From a checkpoint of a small transformer trained on Wikipedia.
Architecture: LayerNorm before each block, learned positions, biases, tied embeddings.
Training: a variant of Muon for these matrices, 130M tokens, 7941 steps.
Each number is 50 + 10 x the weight over the matrix's rms, rounded and kept within 0 to 99. Layers, rows and columns count from 0.

# down: layer 4 MLP down (transposed), 512x128, rms 0.0622, rows 426-452, columns 0-127
# up: layer 4 MLP up, 512x128, rms 0.178, rows 427-453, columns 0-127
down426:36 57 26 37 59 33 42 57 57 40 43 47 45 49 65 36 40 38 33 36 45 63 50 55 60 55 57 66 60 44 53 52 61 40 53 27 49 36 55 46 44 49 58 57 44 53 52 54 49 62 55 49 45 55 67 50 46 50 47 43 49 41 39 44 49 62 43 55 62 45 54 45 35 54 38 60 41 47 44 55 63 59 54 60 51 58 49 50 62 57 50 41 47 46 48 46 50 51 47 48 55 57 50 44 57 46 38 46 41 59 60 59 51 36 48 58 56 49 46 60 62 46 52 58 60 65 53 42
up427:41 49 59 44 53 42 54 45 45 55 35 51 39 45 52 43 43 53 45 26 71 38 53 49 49 53 61 58 68 52 55 47 52 49 45 48 56 38 55 48 38 23 48 53 45 60 39 61 47 47 56 26 32 48 45 32 55 53 49 70 72 45 51 51 53 57 31 56 46 49 70 64 58 59 64 51 32 51 51 58 62 34 51 64 44 42 69 55 68 44 42 47 49 38 59 48 41 48 46 59 53 49 57 44 67 37 37 53 48 43 67 52 60 42 60 33 53 73 41 53 52 55 66 54 38 47 45 49
down427:58 48 25 54 45 43 56 42 43 57 57 45 48 43 30 54 75 51 52 46 52 50 64 51 50 46 45 52 55 58 42 65 46 68 33 62 49 73 46 48 44 49 40 57 22 63 62 20 52 51 59 44 55 60 46 30 64 50 61 57 27 43 65 68 43 60 27 56 48 41 39 51 54 59 57 49 57 45 53 41 54 53 52 60 50 24 48 47 45 53 52 49 44 48 48 45 49 53 56 61 51 44 66 54 49 39 43 68 46 48 59 71 51 42 43 45 43 51 40 53 54 52 41 32 42 51 66 67
up428:36 71 47 65 69 57 46 67 60 50 52 37 44 46 63 43 55 65 71 46 66 48 73 55 62 65 53 31 56 45 55 43 61 44 35 22 54 49 63 54 44 29 54 50 30 35 36 59 44 36 51 45 46 63 23 66 72 39 55 45 44 58 38 43 20 41 41 47 55 45 55 71 58 68 68 42 47 44 46 49 44 52 39 52 61 43 42 42 39 30 57 47 57 38 44 67 42 63 47 61 45 51 56 42 50 39 62 35 74 38 48 67 54 63 50 47 51 53 63 47 45 39 41 40 29 56 43 66
down428:51 35 64 56 62 42 57 62 50 48 38 41 60 70 64 45 53 48 61 58 63 26 33 65 27 73 66 41 48 54 48 55 47 66 35 53 48 61 35 54 57 54 38 42 51 42 60 75 39 49 41 55 41 59 61 63 44 41 41 65 54 40 51 59 45 33 34 59 65 43 48 42 48 36 59 62 50 45 74 34 61 47 61 55 39 56 27 56 59 48 61 44 58 63 46 45 21 32 35 47 27 67 54 66 39 62 22 48 42 38 40 51 56 48 48 36 63 49 37 62 70 48 28 69 43 32 52 49
up429:34 45 43 43 56 44 45 53 56 50 56 69 60 53 61 55 39 49 39 41 65 36 48 68 50 74 54 66 51 54 68 40 53 51 42 52 52 44 38 49 60 52 52 52 37 52 54 38 62 59 45 60 58 42 45 43 63 56 60 48 36 31 52 54 49 51 26 46 37 45 45 49 67 35 57 62 47 59 49 41 48 54 58 48 52 56 44 42 50 65 41 49 45 54 48 30 49 53 44 47 22 66 52 51 56 57 48 42 45 52 70 54 52 54 71 31 48 54 43 23 51 52 37 70 34 57 55 57
down429:54 62 47 45 59 68 51 48 58 43 48 48 32 31 49 55 47 50 44 33 23 63 38 67 48 45 30 35 56 51 49 45 59 54 63 50 56 49 45 47 44 40 41 45 76 47 57 59 67 62 51 55 53 57 40 45 42 79 57 46 54 60 37 62 33 43 57 42 51 53 57 60 42 57 62 33 58 59 46 57 52 66 33 40 62 49 52 54 53 43 50 47 35 45 49 40 48 63 52 52 47 37 40 50 52 59 50 38 59 62 39 28 57 34 56 44 54 40 60 54 21 52 41 56 61 59 52 59
up430:45 49 47 46 36 57 57 62 54 53 54 52 52 38 35 50 48 53 43 28 54 38 49 36 50 48 59 53 64 49 40 44 54 50 57 77 67 48 67 35 32 58 51 51 27 44 52 42 53 50 70 45 61 55 32 48 53 48 49 52 64 46 45 57 45 59 50 58 34 52 52 58 49 55 62 55 42 52 43 32 48 51 37 45 39 64 61 49 35 52 41 54 58 46 56 32 58 60 57 58 62 47 47 47 54 40 60 55 62 42 46 61 52 60 47 34 60 42 64 38 53 46 46 56 50 64 48 45
down430:59 51 40 49 51 41 58 45 55 59 55 42 59 57 45 61 44 56 52 34 41 57 43 56 59 64 51 51 52 45 57 55 55 46 49 49 45 54 48 59 59 51 49 39 50 64 45 49 45 63 39 48 35 54 58 48 50 50 56 52 56 52 55 53 51 43 47 53 60 36 56 46 33 31 46 52 48 62 50 53 48 43 73 54 42 54 42 44 64 58 38 53 50 41 48 46 50 59 50 49 47 52 38 57 54 37 44 65 57 38 48 31 47 47 40 51 33 66 40 61 36 52 56 37 47 45 59 59
up431:53 34 53 49 40 44 57 57 51 46 51 59 43 39 55 48 51 48 55 45 48 46 50 55 60 62 50 44 60 50 54 67 46 53 26 60 47 46 50 59 53 50 45 38 70 39 46 48 50 46 45 41 45 62 39 46 44 55 49 43 48 46 54 63 41 60 45 50 45 60 54 39 50 48 49 44 57 63 39 52 61 69 53 40 47 54 40 53 48 55 41 48 59 39 44 51 55 54 63 48 48 43 62 54 49 41 60 38 54 52 46 62 60 42 56 60 40 48 50 46 54 50 41 49 54 53 62 51
down431:44 51 41 53 56 47 53 46 50 38 64 33 54 65 38 54 58 50 49 55 58 40 49 53 54 46 52 54 54 44 61 57 44 49 35 41 53 40 51 38 42 53 49 47 37 60 48 54 50 53 42 65 53 49 51 56 37 66 51 50 59 59 48 46 56 52 41 53 52 55 60 55 52 54 49 58 47 52 51 48 44 36 54 45 57 52 43 28 56 49 59 45 37 43 59 45 43 49 51 56 47 52 34 55 49 57 54 54 46 57 54 42 44 44 43 67 35 52 45 51 48 65 45 54 49 46 52 48
up432:60 48 41 53 53 54 46 48 56 60 46 43 31 70 58 28 63 53 61 45 62 50 62 41 64 34 45 44 49 62 51 49 33 54 54 45 57 57 46 47 59 46 52 41 39 51 29 63 44 78 35 42 35 41 40 59 52 37 46 44 46 30 41 54 59 61 50 76 53 45 53 56 48 46 47 34 54 39 58 41 44 36 41 47 63 41 43 41 48 46 61 40 53 51 50 68 67 55 43 34 43 44 39 62 60 49 65 53 39 41 70 63 47 58 50 23 66 65 51 62 56 56 32 51 37 60 67 57
down432:46 51 54 56 52 51 52 52 33 51 34 48 62 59 23 56 42 40 58 56 56 63 43 46 59 47 35 71 50 31 70 47 51 58 63 62 46 50 53 31 40 56 47 45 58 34 58 62 53 48 60 78 45 46 51 29 32 42 65 37 42 56 57 43 68 39 58 56 47 41 61 50 47 41 50 43 52 50 49 47 51 41 46 55 48 49 39 54 47 49 52 52 55 50 31 54 48 42 72 58 53 38 55 40 41 49 28 34 56 54 48 50 73 32 55 46 43 57 48 63 53 66 52 51 61 66 45 33
up433:42 47 64 50 31 46 73 36 59 27 42 49 50 43 55 35 62 56 44 49 44 61 41 42 69 75 58 42 51 68 36 49 69 46 31 51 46 65 50 52 54 57 68 37 46 54 48 47 61 46 24 32 52 49 55 46 55 43 22 54 38 52 31 39 53 44 38 58 42 38 63 43 52 62 48 37 51 63 57 49 52 49 71 39 38 58 80 55 51 55 42 60 62 51 42 28 44 62 47 44 48 66 65 50 48 67 59 72 55 55 48 64 41 43 49 48 39 48 45 56 40 49 74 57 40 42 46 52
down433:63 62 58 67 38 65 42 66 52 50 46 60 52 51 60 24 56 41 41 47 42 41 44 43 63 69 42 51 63 57 36 40 73 39 49 57 70 51 43 67 36 43 41 58 72 56 40 67 50 47 69 43 57 28 42 65 58 62 49 58 64 63 46 52 55 64 56 39 31 56 38 61 50 51 27 35 52 60 66 39 73 47 37 37 56 35 44 51 63 54 50 53 44 40 56 52 36 45 44 31 44 55 53 59 49 40 52 51 29 31 57 39 49 48 45 39 31 49 48 57 66 50 41 44 71 39 40 53
up434:51 49 44 48 55 44 62 32 48 36 45 67 56 63 48 56 54 25 56 51 49 56 52 49 36 64 65 56 34 55 36 32 52 46 46 53 43 47 62 47 33 36 50 39 39 40 57 42 50 52 54 69 48 45 58 67 61 36 51 55 33 41 61 63 45 39 60 52 59 40 50 56 67 53 36 61 55 47 50 56 68 41 43 51 49 27 52 30 50 54 61 42 52 54 31 36 58 39 53 47 54 52 61 64 44 70 45 57 50 51 46 58 43 68 66 39 51 55 51 43 50 43 52 66 58 39 58 60
down434:44 49 54 57 61 54 25 36 27 43 56 47 56 40 42 56 61 51 67 64 46 34 41 70 58 40 48 53 46 52 44 49 61 56 48 45 54 51 36 45 67 41 27 47 53 51 68 74 57 43 47 60 61 46 55 49 46 53 44 38 54 51 54 41 51 49 50 36 56 56 50 41 57 44 50 45 57 39 56 43 45 46 58 42 49 54 40 46 55 50 44 39 50 52 50 44 44 52 58 51 36 58 43 49 82 66 50 49 49 38 51 49 47 50 32 62 49 59 46 54 63 49 63 37 48 68 56 58
up435:24 43 60 55 42 40 58 61 36 45 54 44 61 55 43 41 49 49 58 53 46 35 55 44 70 56 64 47 55 62 56 58 49 52 42 52 55 62 67 62 70 56 47 25 46 49 53 56 58 45 53 58 54 37 21 83 41 39 56 37 55 54 42 64 58 27 36 77 34 39 36 45 59 54 46 37 52 58 41 41 49 17 38 49 47 57 60 45 47 69 64 47 70 50 57 51 31 79 63 55 30 68 37 66 44 39 37 51 59 45 42 54 40 30 45 51 63 55 43 70 37 45 50 43 50 55 56 55
down435:36 54 73 47 57 56 60 46 44 44 45 45 49 38 36 40 40 41 52 47 38 42 46 63 53 70 56 56 36 54 62 60 53 54 60 23 31 59 57 48 41 66 60 64 65 40 36 61 55 56 71 50 35 65 35 54 61 65 60 51 37 39 42 75 48 46 49 51 54 41 43 54 63 44 55 44 35 23 51 58 51 42 38 47 44 46 76 40 44 64 50 25 66 50 48 37 38 46 67 47 53 38 35 45 44 58 53 52 59 47 44 43 70 52 55 44 45 78 59 69 50 41 47 48 69 49 59 26
up436:55 45 52 48 45 54 57 45 66 41 45 65 56 45 44 49 54 45 58 49 71 56 67 60 32 55 37 61 52 43 42 42 54 53 63 42 45 55 53 51 47 48 48 44 58 47 57 62 59 51 50 28 45 58 55 48 47 56 53 57 52 36 60 42 35 56 37 63 46 43 44 39 58 42 47 68 45 57 44 59 50 34 42 55 49 49 53 43 38 54 52 43 65 61 45 47 56 51 43 46 37 43 44 62 56 33 64 44 48 44 56 57 49 60 62 40 46 56 50 58 50 39 58 49 54 31 54 41
down436:59 51 46 60 57 29 51 67 33 46 33 35 44 59 37 51 42 47 68 66 35 51 55 38 41 55 61 40 47 39 52 58 34 46 53 37 53 34 60 52 62 51 47 59 27 49 59 39 52 48 48 75 39 57 49 48 49 46 36 54 48 59 43 52 68 58 62 45 59 38 55 41 42 51 40 51 44 42 64 49 54 56 43 51 59 58 62 58 53 44 60 52 42 70 59 40 62 69 60 52 55 41 69 56 48 45 37 42 44 52 50 49 37 46 53 53 49 55 51 56 46 57 59 29 39 55 38 53
up437:57 55 41 50 36 48 58 47 54 58 70 58 54 53 38 45 51 52 53 47 49 70 44 56 36 52 53 71 52 34 47 51 38 49 53 55 56 54 68 38 37 28 58 55 40 55 45 43 47 50 59 71 40 46 52 25 58 38 38 62 59 59 35 49 52 59 60 54 65 45 34 43 34 38 53 57 54 46 49 46 49 52 46 56 58 33 47 57 48 49 55 56 43 61 53 56 53 31 34 51 45 51 74 60 59 50 55 38 64 40 49 64 48 43 50 49 49 37 70 52 35 38 45 57 47 63 34 58
down437:48 42 48 40 26 60 35 38 45 40 59 36 62 42 48 62 64 60 51 55 58 36 56 51 55 54 49 51 45 51 52 49 42 56 49 46 54 35 58 38 52 49 56 60 47 74 58 41 51 50 60 68 44 38 50 46 50 45 69 54 49 67 64 64 72 57 45 41 41 45 46 45 41 55 44 48 48 36 49 52 47 62 45 61 58 42 41 52 32 44 46 55 48 58 49 49 40 69 45 60 42 60 41 44 50 49 57 61 60 48 47 60 46 52 29 62 70 64 38 48 38 36 54 44 53 47 41 46
up438:46 52 53 50 44 42 46 50 66 58 47 61 50 38 60 62 42 41 62 43 63 31 52 46 59 51 39 46 50 42 45 50 58 48 41 45 37 61 54 56 48 43 27 52 55 53 50 35 51 65 41 45 43 51 54 64 57 57 52 38 37 50 26 51 51 44 26 58 60 47 56 36 40 51 70 49 45 49 48 69 63 47 56 53 78 43 71 47 29 52 52 44 52 13 49 82 51 66 34 51 48 44 57 63 51 44 48 30 47 43 52 72 46 45 50 62 66 44 65 42 47 49 51 43 49 70 39 65
down438:46 46 66 55 54 51 64 61 49 52 41 43 57 45 38 47 53 54 71 57 57 50 40 41 61 63 62 64 37 34 81 60 57 65 48 51 37 64 63 48 55 38 46 47 33 65 65 56 65 34 50 47 51 51 38 57 38 41 48 55 34 54 46 51 52 26 08 48 50 46 40 58 50 52 51 26 60 48 56 48 52 34 52 36 56 36 56 43 63 61 35 36 45 47 35 29 61 57 43 51 39 47 52 63 56 51 17 49 69 40 62 63 63 34 73 40 40 54 51 59 40 63 58 44 50 64 61 34
up439:44 36 41 39 45 44 50 41 56 51 50 57 50 66 48 62 52 50 57 48 55 52 68 37 50 49 52 49 54 55 57 43 47 39 69 58 41 37 57 54 41 47 58 38 48 44 76 45 50 48 54 44 63 42 40 52 36 56 40 46 49 45 77 35 31 51 51 62 44 38 50 67 59 58 51 51 43 65 40 46 44 56 39 61 41 50 57 50 42 40 66 74 49 55 52 44 61 59 38 58 46 44 37 50 40 44 51 41 45 36 54 61 42 64 63 46 66 41 48 54 59 31 47 61 50 54 44 41
down439:51 39 36 35 70 45 39 33 55 41 58 56 56 52 42 46 58 46 57 51 40 56 34 51 39 39 44 40 50 57 54 51 37 42 45 43 55 51 21 52 40 60 41 58 65 48 37 38 43 51 47 53 36 57 51 49 51 51 52 62 36 53 48 50 69 47 57 63 61 60 44 64 64 41 64 64 40 46 71 49 41 53 50 46 53 50 44 58 53 43 42 43 33 43 43 46 73 48 57 62 44 60 67 51 44 52 52 44 55 59 44 51 41 65 49 72 40 56 35 62 51 53 76 41 52 46 63 51
up440:49 56 45 52 57 45 62 59 38 44 47 58 47 47 43 35 42 47 25 51 52 45 36 65 42 51 52 47 43 31 65 44 51 61 57 57 56 52 58 50 44 55 40 48 55 45 67 66 41 58 57 64 46 45 53 43 47 61 56 55 51 46 36 40 67 55 63 44 53 52 41 49 50 43 39 38 45 61 55 62 58 41 38 65 60 41 53 65 64 35 54 48 58 39 36 49 55 43 35 43 70 33 59 46 59 44 53 45 40 56 39 55 43 33 55 34 55 42 65 35 45 62 63 85 59 55 46 54
down440:68 56 46 48 25 54 53 70 51 42 35 66 45 50 51 50 50 56 65 49 53 52 51 52 60 52 39 66 34 46 30 54 62 28 37 68 73 31 50 35 44 63 41 57 33 33 44 34 54 51 41 49 51 46 56 63 51 45 46 34 48 55 53 44 44 56 57 48 43 61 58 57 49 47 48 51 75 74 44 49 40 61 58 42 70 49 34 22 44 42 52 61 41 61 52 61 64 59 43 25 61 50 59 53 56 43 35 71 62 50 55 41 47 32 52 56 49 55 52 42 51 55 55 33 53 47 39 52
up441:45 54 52 50 56 45 68 62 51 52 49 37 65 48 64 46 44 57 50 57 45 45 40 49 51 50 51 47 48 50 45 42 62 67 66 58 47 57 54 57 56 50 45 50 54 50 67 52 70 45 48 47 56 68 42 60 54 44 46 40 55 48 49 52 44 44 52 60 48 43 40 32 58 53 35 60 58 41 47 53 64 47 56 60 48 47 48 54 48 51 49 50 51 38 49 38 58 41 71 50 36 42 55 62 61 35 28 41 41 36 52 56 44 39 52 58 33 54 40 55 57 35 41 55 24 48 53 45
down441:52 56 44 56 52 37 60 39 54 69 39 37 45 49 61 51 51 53 35 53 51 41 34 53 34 39 55 50 56 46 55 50 50 54 62 40 32 47 68 52 56 60 45 48 42 50 46 59 42 51 56 57 46 49 54 36 45 53 52 47 55 51 62 41 43 62 47 46 65 47 52 36 57 51 58 56 43 45 46 59 60 50 69 64 55 43 51 45 52 51 33 46 49 64 44 61 45 44 48 55 56 42 62 64 62 44 49 48 41 38 51 43 33 51 57 56 44 52 48 48 43 34 45 39 56 51 59 60
up442:37 45 59 42 48 58 46 38 55 24 48 51 54 64 60 23 37 48 51 49 56 49 51 51 52 39 56 33 50 54 59 62 46 52 68 56 53 63 44 62 56 34 52 55 49 61 44 59 65 46 35 42 46 48 51 68 34 76 50 51 31 51 60 63 56 52 40 52 46 40 69 47 45 34 70 45 61 37 55 46 70 60 54 58 54 60 54 34 49 44 56 46 62 48 48 48 58 43 36 23 46 59 50 54 48 52 48 66 47 50 42 41 32 69 54 49 54 48 48 45 62 22 54 52 50 30 56 45
down442:45 48 44 57 39 61 59 69 41 52 39 50 29 47 53 49 74 41 55 61 45 38 53 53 42 49 54 80 55 50 46 37 68 51 40 40 48 36 62 52 56 68 52 47 57 45 48 66 60 30 49 37 54 80 36 46 54 54 70 44 73 45 28 72 48 49 57 53 54 51 60 57 45 43 45 52 45 48 41 44 42 58 49 56 52 53 55 70 43 57 37 43 64 35 34 48 37 44 41 58 36 39 45 68 49 51 54 41 33 45 41 52 69 76 43 30 46 47 45 39 59 50 45 45 47 64 40 31
up443:37 45 51 64 50 48 49 47 51 51 46 48 46 33 35 43 50 46 59 44 53 59 49 52 53 43 47 49 55 76 43 75 55 37 51 59 57 55 55 60 36 46 50 64 68 54 53 52 70 58 53 28 60 53 71 51 46 55 57 39 61 41 52 46 58 51 37 59 48 41 41 35 50 58 51 62 40 52 20 52 72 53 51 56 45 59 39 32 42 48 44 66 44 51 49 60 58 52 56 56 32 54 52 25 48 50 49 54 39 40 50 36 62 49 59 37 46 37 62 48 50 49 42 55 33 52 51 65
down443:49 69 50 64 67 45 73 36 41 40 54 48 48 34 32 51 56 59 58 53 31 61 58 50 43 62 49 50 52 54 54 54 58 49 60 50 52 46 51 48 44 40 60 57 65 52 40 67 50 49 36 44 43 56 61 51 38 49 47 57 42 47 44 34 55 48 64 31 54 54 48 46 48 58 50 64 54 47 35 47 43 56 55 55 43 59 52 40 41 53 38 40 49 56 49 53 58 52 51 52 61 59 60 52 36 42 51 67 51 52 34 54 47 40 55 61 61 38 55 58 36 55 23 54 36 39 52 46
up444:49 48 44 35 37 53 49 42 44 45 44 41 52 46 47 50 40 45 47 47 41 54 45 44 50 54 54 49 43 50 52 64 42 58 43 49 63 40 45 57 61 61 66 57 46 50 54 53 37 57 63 34 46 48 45 51 43 57 53 56 55 47 48 62 47 53 63 52 47 34 46 62 53 53 48 38 46 54 62 49 69 60 51 49 64 41 30 48 48 45 51 70 58 50 63 65 57 58 60 58 53 58 45 47 43 29 51 40 28 56 49 56 34 31 63 42 50 71 52 45 65 46 40 55 50 68 43 40
down444:58 46 52 55 57 47 24 54 57 39 34 56 44 51 46 46 63 57 38 47 50 51 38 53 59 57 38 40 51 54 34 50 26 58 46 48 54 50 45 61 61 53 52 58 40 55 58 76 33 57 53 40 50 50 63 53 34 40 55 40 57 47 47 48 54 48 50 40 60 69 62 45 45 43 46 39 42 37 44 59 47 55 48 58 55 52 59 53 43 56 72 71 41 54 59 55 48 47 48 53 50 39 32 42 38 58 48 51 47 57 41 44 50 61 58 54 58 49 52 48 59 58 61 51 57 62 36 48
up445:50 66 56 44 49 41 38 68 46 60 47 52 52 40 47 52 44 43 49 51 45 55 59 51 40 66 50 52 43 38 57 49 51 51 47 47 41 42 60 66 40 44 46 59 70 45 55 58 50 50 30 48 47 76 59 52 45 46 43 58 40 61 42 26 66 47 53 42 42 35 58 55 69 47 53 43 48 66 66 45 51 52 39 49 80 49 47 58 46 41 64 50 54 49 60 36 49 33 34 37 46 55 59 34 62 55 60 27 65 40 59 54 50 48 43 61 50 52 46 15 52 36 52 60 60 56 51 51
down445:39 36 42 53 44 41 41 52 53 43 68 51 71 47 62 73 24 51 43 41 34 44 62 50 69 58 65 60 39 67 47 41 45 41 40 46 37 47 44 48 53 31 54 53 72 47 57 39 53 44 44 41 51 69 61 62 40 56 56 55 45 55 52 56 40 52 53 51 34 52 66 62 48 61 51 60 58 42 48 56 42 43 60 41 52 65 39 50 49 44 40 26 45 51 54 44 46 41 47 49 68 44 44 51 38 43 53 46 63 56 53 47 39 53 51 51 64 45 59 63 44 73 55 45 50 55 57 45
up446:57 44 53 43 54 40 43 60 44 42 72 63 53 49 61 57 28 40 52 50 69 52 50 38 69 46 46 35 53 48 50 48 36 59 54 50 46 58 36 41 48 34 71 56 55 65 78 54 58 46 53 59 49 42 55 45 53 50 53 44 44 59 59 47 46 47 47 53 50 47 39 38 44 49 27 44 54 50 46 49 57 53 61 39 38 63 49 42 55 49 57 55 48 47 42 61 36 35 44 47 47 63 49 50 47 67 61 40 38 63 57 63 64 43 57 47 45 37 48 41 69 36 55 46 48 55 46 50
down446:49 45 60 50 38 38 55 52 37 44 43 44 42 47 43 41 56 46 62 44 40 52 46 50 33 47 47 48 53 49 52 60 48 37 35 41 66 46 60 60 62 62 51 50 50 62 49 52 57 48 42 53 50 43 43 44 52 61 48 54 63 51 47 45 49 64 62 57 47 41 66 61 46 37 55 42 43 51 47 58 56 50 63 70 58 57 49 58 45 39 32 51 47 33 45 41 42 53 49 43 51 50 62 68 47 49 48 53 61 73 48 53 59 45 47 49 32 44 45 47 48 61 49 46 50 49 48 50
up447:47 24 33 76 41 54 58 60 46 48 28 51 46 51 49 30 56 57 51 48 49 51 36 65 59 41 47 66 44 63 46 37 56 52 56 40 45 53 48 51 43 48 46 53 34 80 45 52 68 26 49 36 52 59 54 56 43 42 34 57 36 42 63 39 57 46 71 51 48 65 46 43 42 47 45 65 51 55 40 52 67 40 52 56 33 70 45 45 61 35 42 57 27 50 50 48 43 37 50 48 71 45 59 47 46 60 57 55 54 57 44 62 58 57 65 41 43 43 52 51 53 59 51 58 42 39 74 60
down447:46 63 40 57 62 53 41 58 61 51 58 61 72 25 55 57 37 70 55 57 46 44 50 45 53 46 34 50 42 57 37 46 45 49 38 33 59 56 44 41 29 50 35 61 46 36 35 47 49 52 55 51 49 43 72 40 58 45 52 39 46 46 54 48 31 63 30 52 38 56 41 30 66 58 41 44 56 56 38 41 83 50 62 38 52 35 66 45 45 67 47 61 55 44 61 60 52 47 56 52 69 63 30 53 60 51 59 67 66 45 45 68 42 65 36 63 66 48 41 27 27 34 69 48 64 58 41 67
up448:48 46 56 65 43 47 41 41 39 57 28 39 35 66 57 63 62 54 44 48 63 44 49 47 68 51 45 31 63 59 44 67 45 27 60 44 41 66 79 60 60 52 32 38 64 30 50 31 48 33 49 37 59 46 42 62 45 52 37 24 43 43 62 59 55 58 41 52 39 65 68 53 70 56 67 44 61 39 50 60 49 47 60 42 53 31 53 44 40 50 42 64 35 46 55 45 53 43 46 64 51 75 55 50 56 50 28 51 74 69 23 62 36 67 38 62 55 53 60 41 48 44 59 49 33 41 57 60
down448:60 48 56 70 35 64 66 47 43 48 46 46 25 35 38 63 60 76 47 53 46 60 56 49 54 49 51 63 49 56 78 62 46 71 34 65 38 45 53 46 65 46 63 39 36 56 74 64 45 39 62 39 36 36 13 44 61 24 47 55 47 48 68 42 59 48 45 56 60 72 46 69 52 56 34 46 49 60 66 38 55 37 48 44 46 66 49 46 35 64 61 42 33 34 35 26 46 51 39 61 47 26 63 52 74 52 50 49 51 37 29 52 53 48 44 52 59 59 64 31 32 63 29 68 30 44 50 42
up449:41 64 52 58 40 48 70 53 46 46 47 52 47 69 50 40 47 61 62 51 66 57 51 45 58 47 54 42 47 52 56 63 52 53 38 41 42 60 35 46 53 36 50 52 54 42 53 39 50 46 53 40 41 44 53 55 69 46 53 42 44 47 50 49 38 49 46 44 47 48 40 54 54 44 63 61 48 49 53 55 38 68 45 54 59 47 53 49 49 47 46 47 45 46 41 57 33 50 51 46 53 61 63 47 48 49 41 55 48 41 51 55 55 31 48 57 62 54 64 65 45 49 55 57 45 44 58 62
down449:44 43 48 43 55 48 40 54 53 48 49 49 53 64 44 35 59 61 47 52 50 45 41 58 52 41 52 45 51 39 58 48 52 45 63 50 33 42 48 60 43 38 52 55 30 46 58 44 52 60 58 62 51 50 50 55 46 56 60 52 50 56 46 56 55 47 46 46 62 53 50 52 51 46 45 41 44 47 51 52 47 58 63 52 66 49 47 38 47 61 52 44 42 42 52 52 51 50 56 53 43 39 40 54 39 51 56 47 55 44 53 57 52 61 35 61 56 54 58 63 55 46 50 50 36 45 56 44
up450:51 45 66 64 54 37 52 60 49 49 60 66 36 42 44 40 41 48 36 53 39 54 59 47 79 57 47 36 59 40 52 56 48 51 41 41 38 46 61 44 40 54 55 28 50 47 54 35 40 45 58 70 50 58 27 60 56 41 65 20 49 76 62 41 30 47 54 58 30 45 38 49 47 57 40 54 64 49 28 56 41 48 44 30 24 41 56 53 66 64 52 75 57 69 62 57 50 70 49 62 37 50 66 50 42 50 45 44 41 69 55 61 53 51 56 43 43 38 45 57 42 49 51 62 47 44 72 55
down450:28 54 46 53 59 49 74 71 53 56 42 64 50 53 63 50 67 39 45 45 62 39 51 55 52 69 42 64 57 31 37 48 44 35 50 49 47 70 63 47 26 51 49 31 49 32 46 60 43 59 55 49 40 58 55 39 58 41 33 33 37 36 38 06 49 21 61 59 62 33 68 35 51 40 68 70 53 48 51 60 43 69 50 48 53 46 36 48 44 62 75 53 49 67 49 72 32 26 55 56 52 46 43 65 30 63 52 56 49 45 66 71 57 65 82 32 47 59 54 53 54 39 33 68 58 05 55 46
up451:44 57 51 50 35 51 58 69 54 51 52 62 40 55 51 40 43 33 47 39 51 56 42 70 53 49 58 49 68 57 53 43 27 41 39 60 41 56 56 53 28 52 54 46 61 53 55 64 61 43 53 40 49 52 48 55 49 63 43 53 55 61 50 60 60 40 62 55 51 59 65 44 41 43 46 62 43 53 62 53 75 28 52 44 59 54 50 55 39 47 50 49 54 56 50 65 41 52 36 43 41 57 43 57 45 61 39 36 37 47 55 48 48 45 46 32 40 45 46 37 36 50 50 55 57 41 70 52
down451:79 46 59 43 53 50 41 44 35 71 59 31 44 39 43 58 46 58 48 50 48 58 37 45 57 47 50 30 33 41 34 47 51 38 45 51 37 59 36 31 59 56 55 52 53 55 64 56 41 64 42 26 47 49 70 40 63 63 65 58 39 70 46 56 42 51 42 50 44 57 35 50 72 60 41 49 57 65 52 44 63 56 39 39 41 24 46 31 54 63 46 57 53 44 52 43 48 44 72 56 64 50 71 46 78 45 72 50 58 42 56 36 36 55 36 45 37 52 56 58 51 56 56 38 53 66 55 48
up452:41 67 38 46 40 50 58 55 43 43 77 60 30 62 53 44 42 32 55 38 51 45 32 33 64 42 49 69 62 44 41 61 35 48 45 60 68 53 53 57 50 51 51 61 57 44 33 46 63 50 37 52 55 56 50 54 45 70 39 33 54 44 48 27 68 58 49 61 59 51 36 39 48 49 62 61 50 57 45 51 59 56 36 46 45 48 52 47 61 20 63 46 53 58 50 39 56 30 57 40 47 49 68 60 56 55 55 46 39 45 46 45 57 59 65 52 69 17 37 50 53 50 51 60 57 47 54 43
down452:28 52 51 45 41 52 46 40 58 61 64 71 39 54 53 42 46 46 36 57 45 39 36 61 50 64 48 55 63 49 57 26 40 56 46 57 39 68 56 49 50 47 52 46 63 34 41 43 26 56 50 61 34 44 46 57 35 52 54 82 48 48 51 38 64 56 50 55 64 59 48 48 45 43 69 67 36 44 36 51 60 37 41 51 41 61 57 38 48 43 40 52 58 73 47 53 45 55 60 47 49 68 49 43 42 57 50 58 56 45 60 39 61 53 49 60 54 40 48 60 34 58 52 60 42 47 47 48
up453:60 36 35 48 48 47 52 40 38 50 53 37 58 18 38 48 64 46 31 43 52 61 49 61 58 72 53 52 56 47 55 38 61 56 65 70 54 36 49 48 26 34 59 62 49 40 47 62 45 41 65 49 60 55 46 35 56 64 44 60 40 51 32 46 42 50 64 41 77 51 59 80 59 37 49 39 70 54 49 62 38 64 55 63 50 40 48 73 36 36 34 59 52 46 49 35 46 73 66 41 55 42 57 46 46 40 34 55 46 56 39 62 47 46 54 48 48 46 36 51 40 52 59 70 42 34 47 43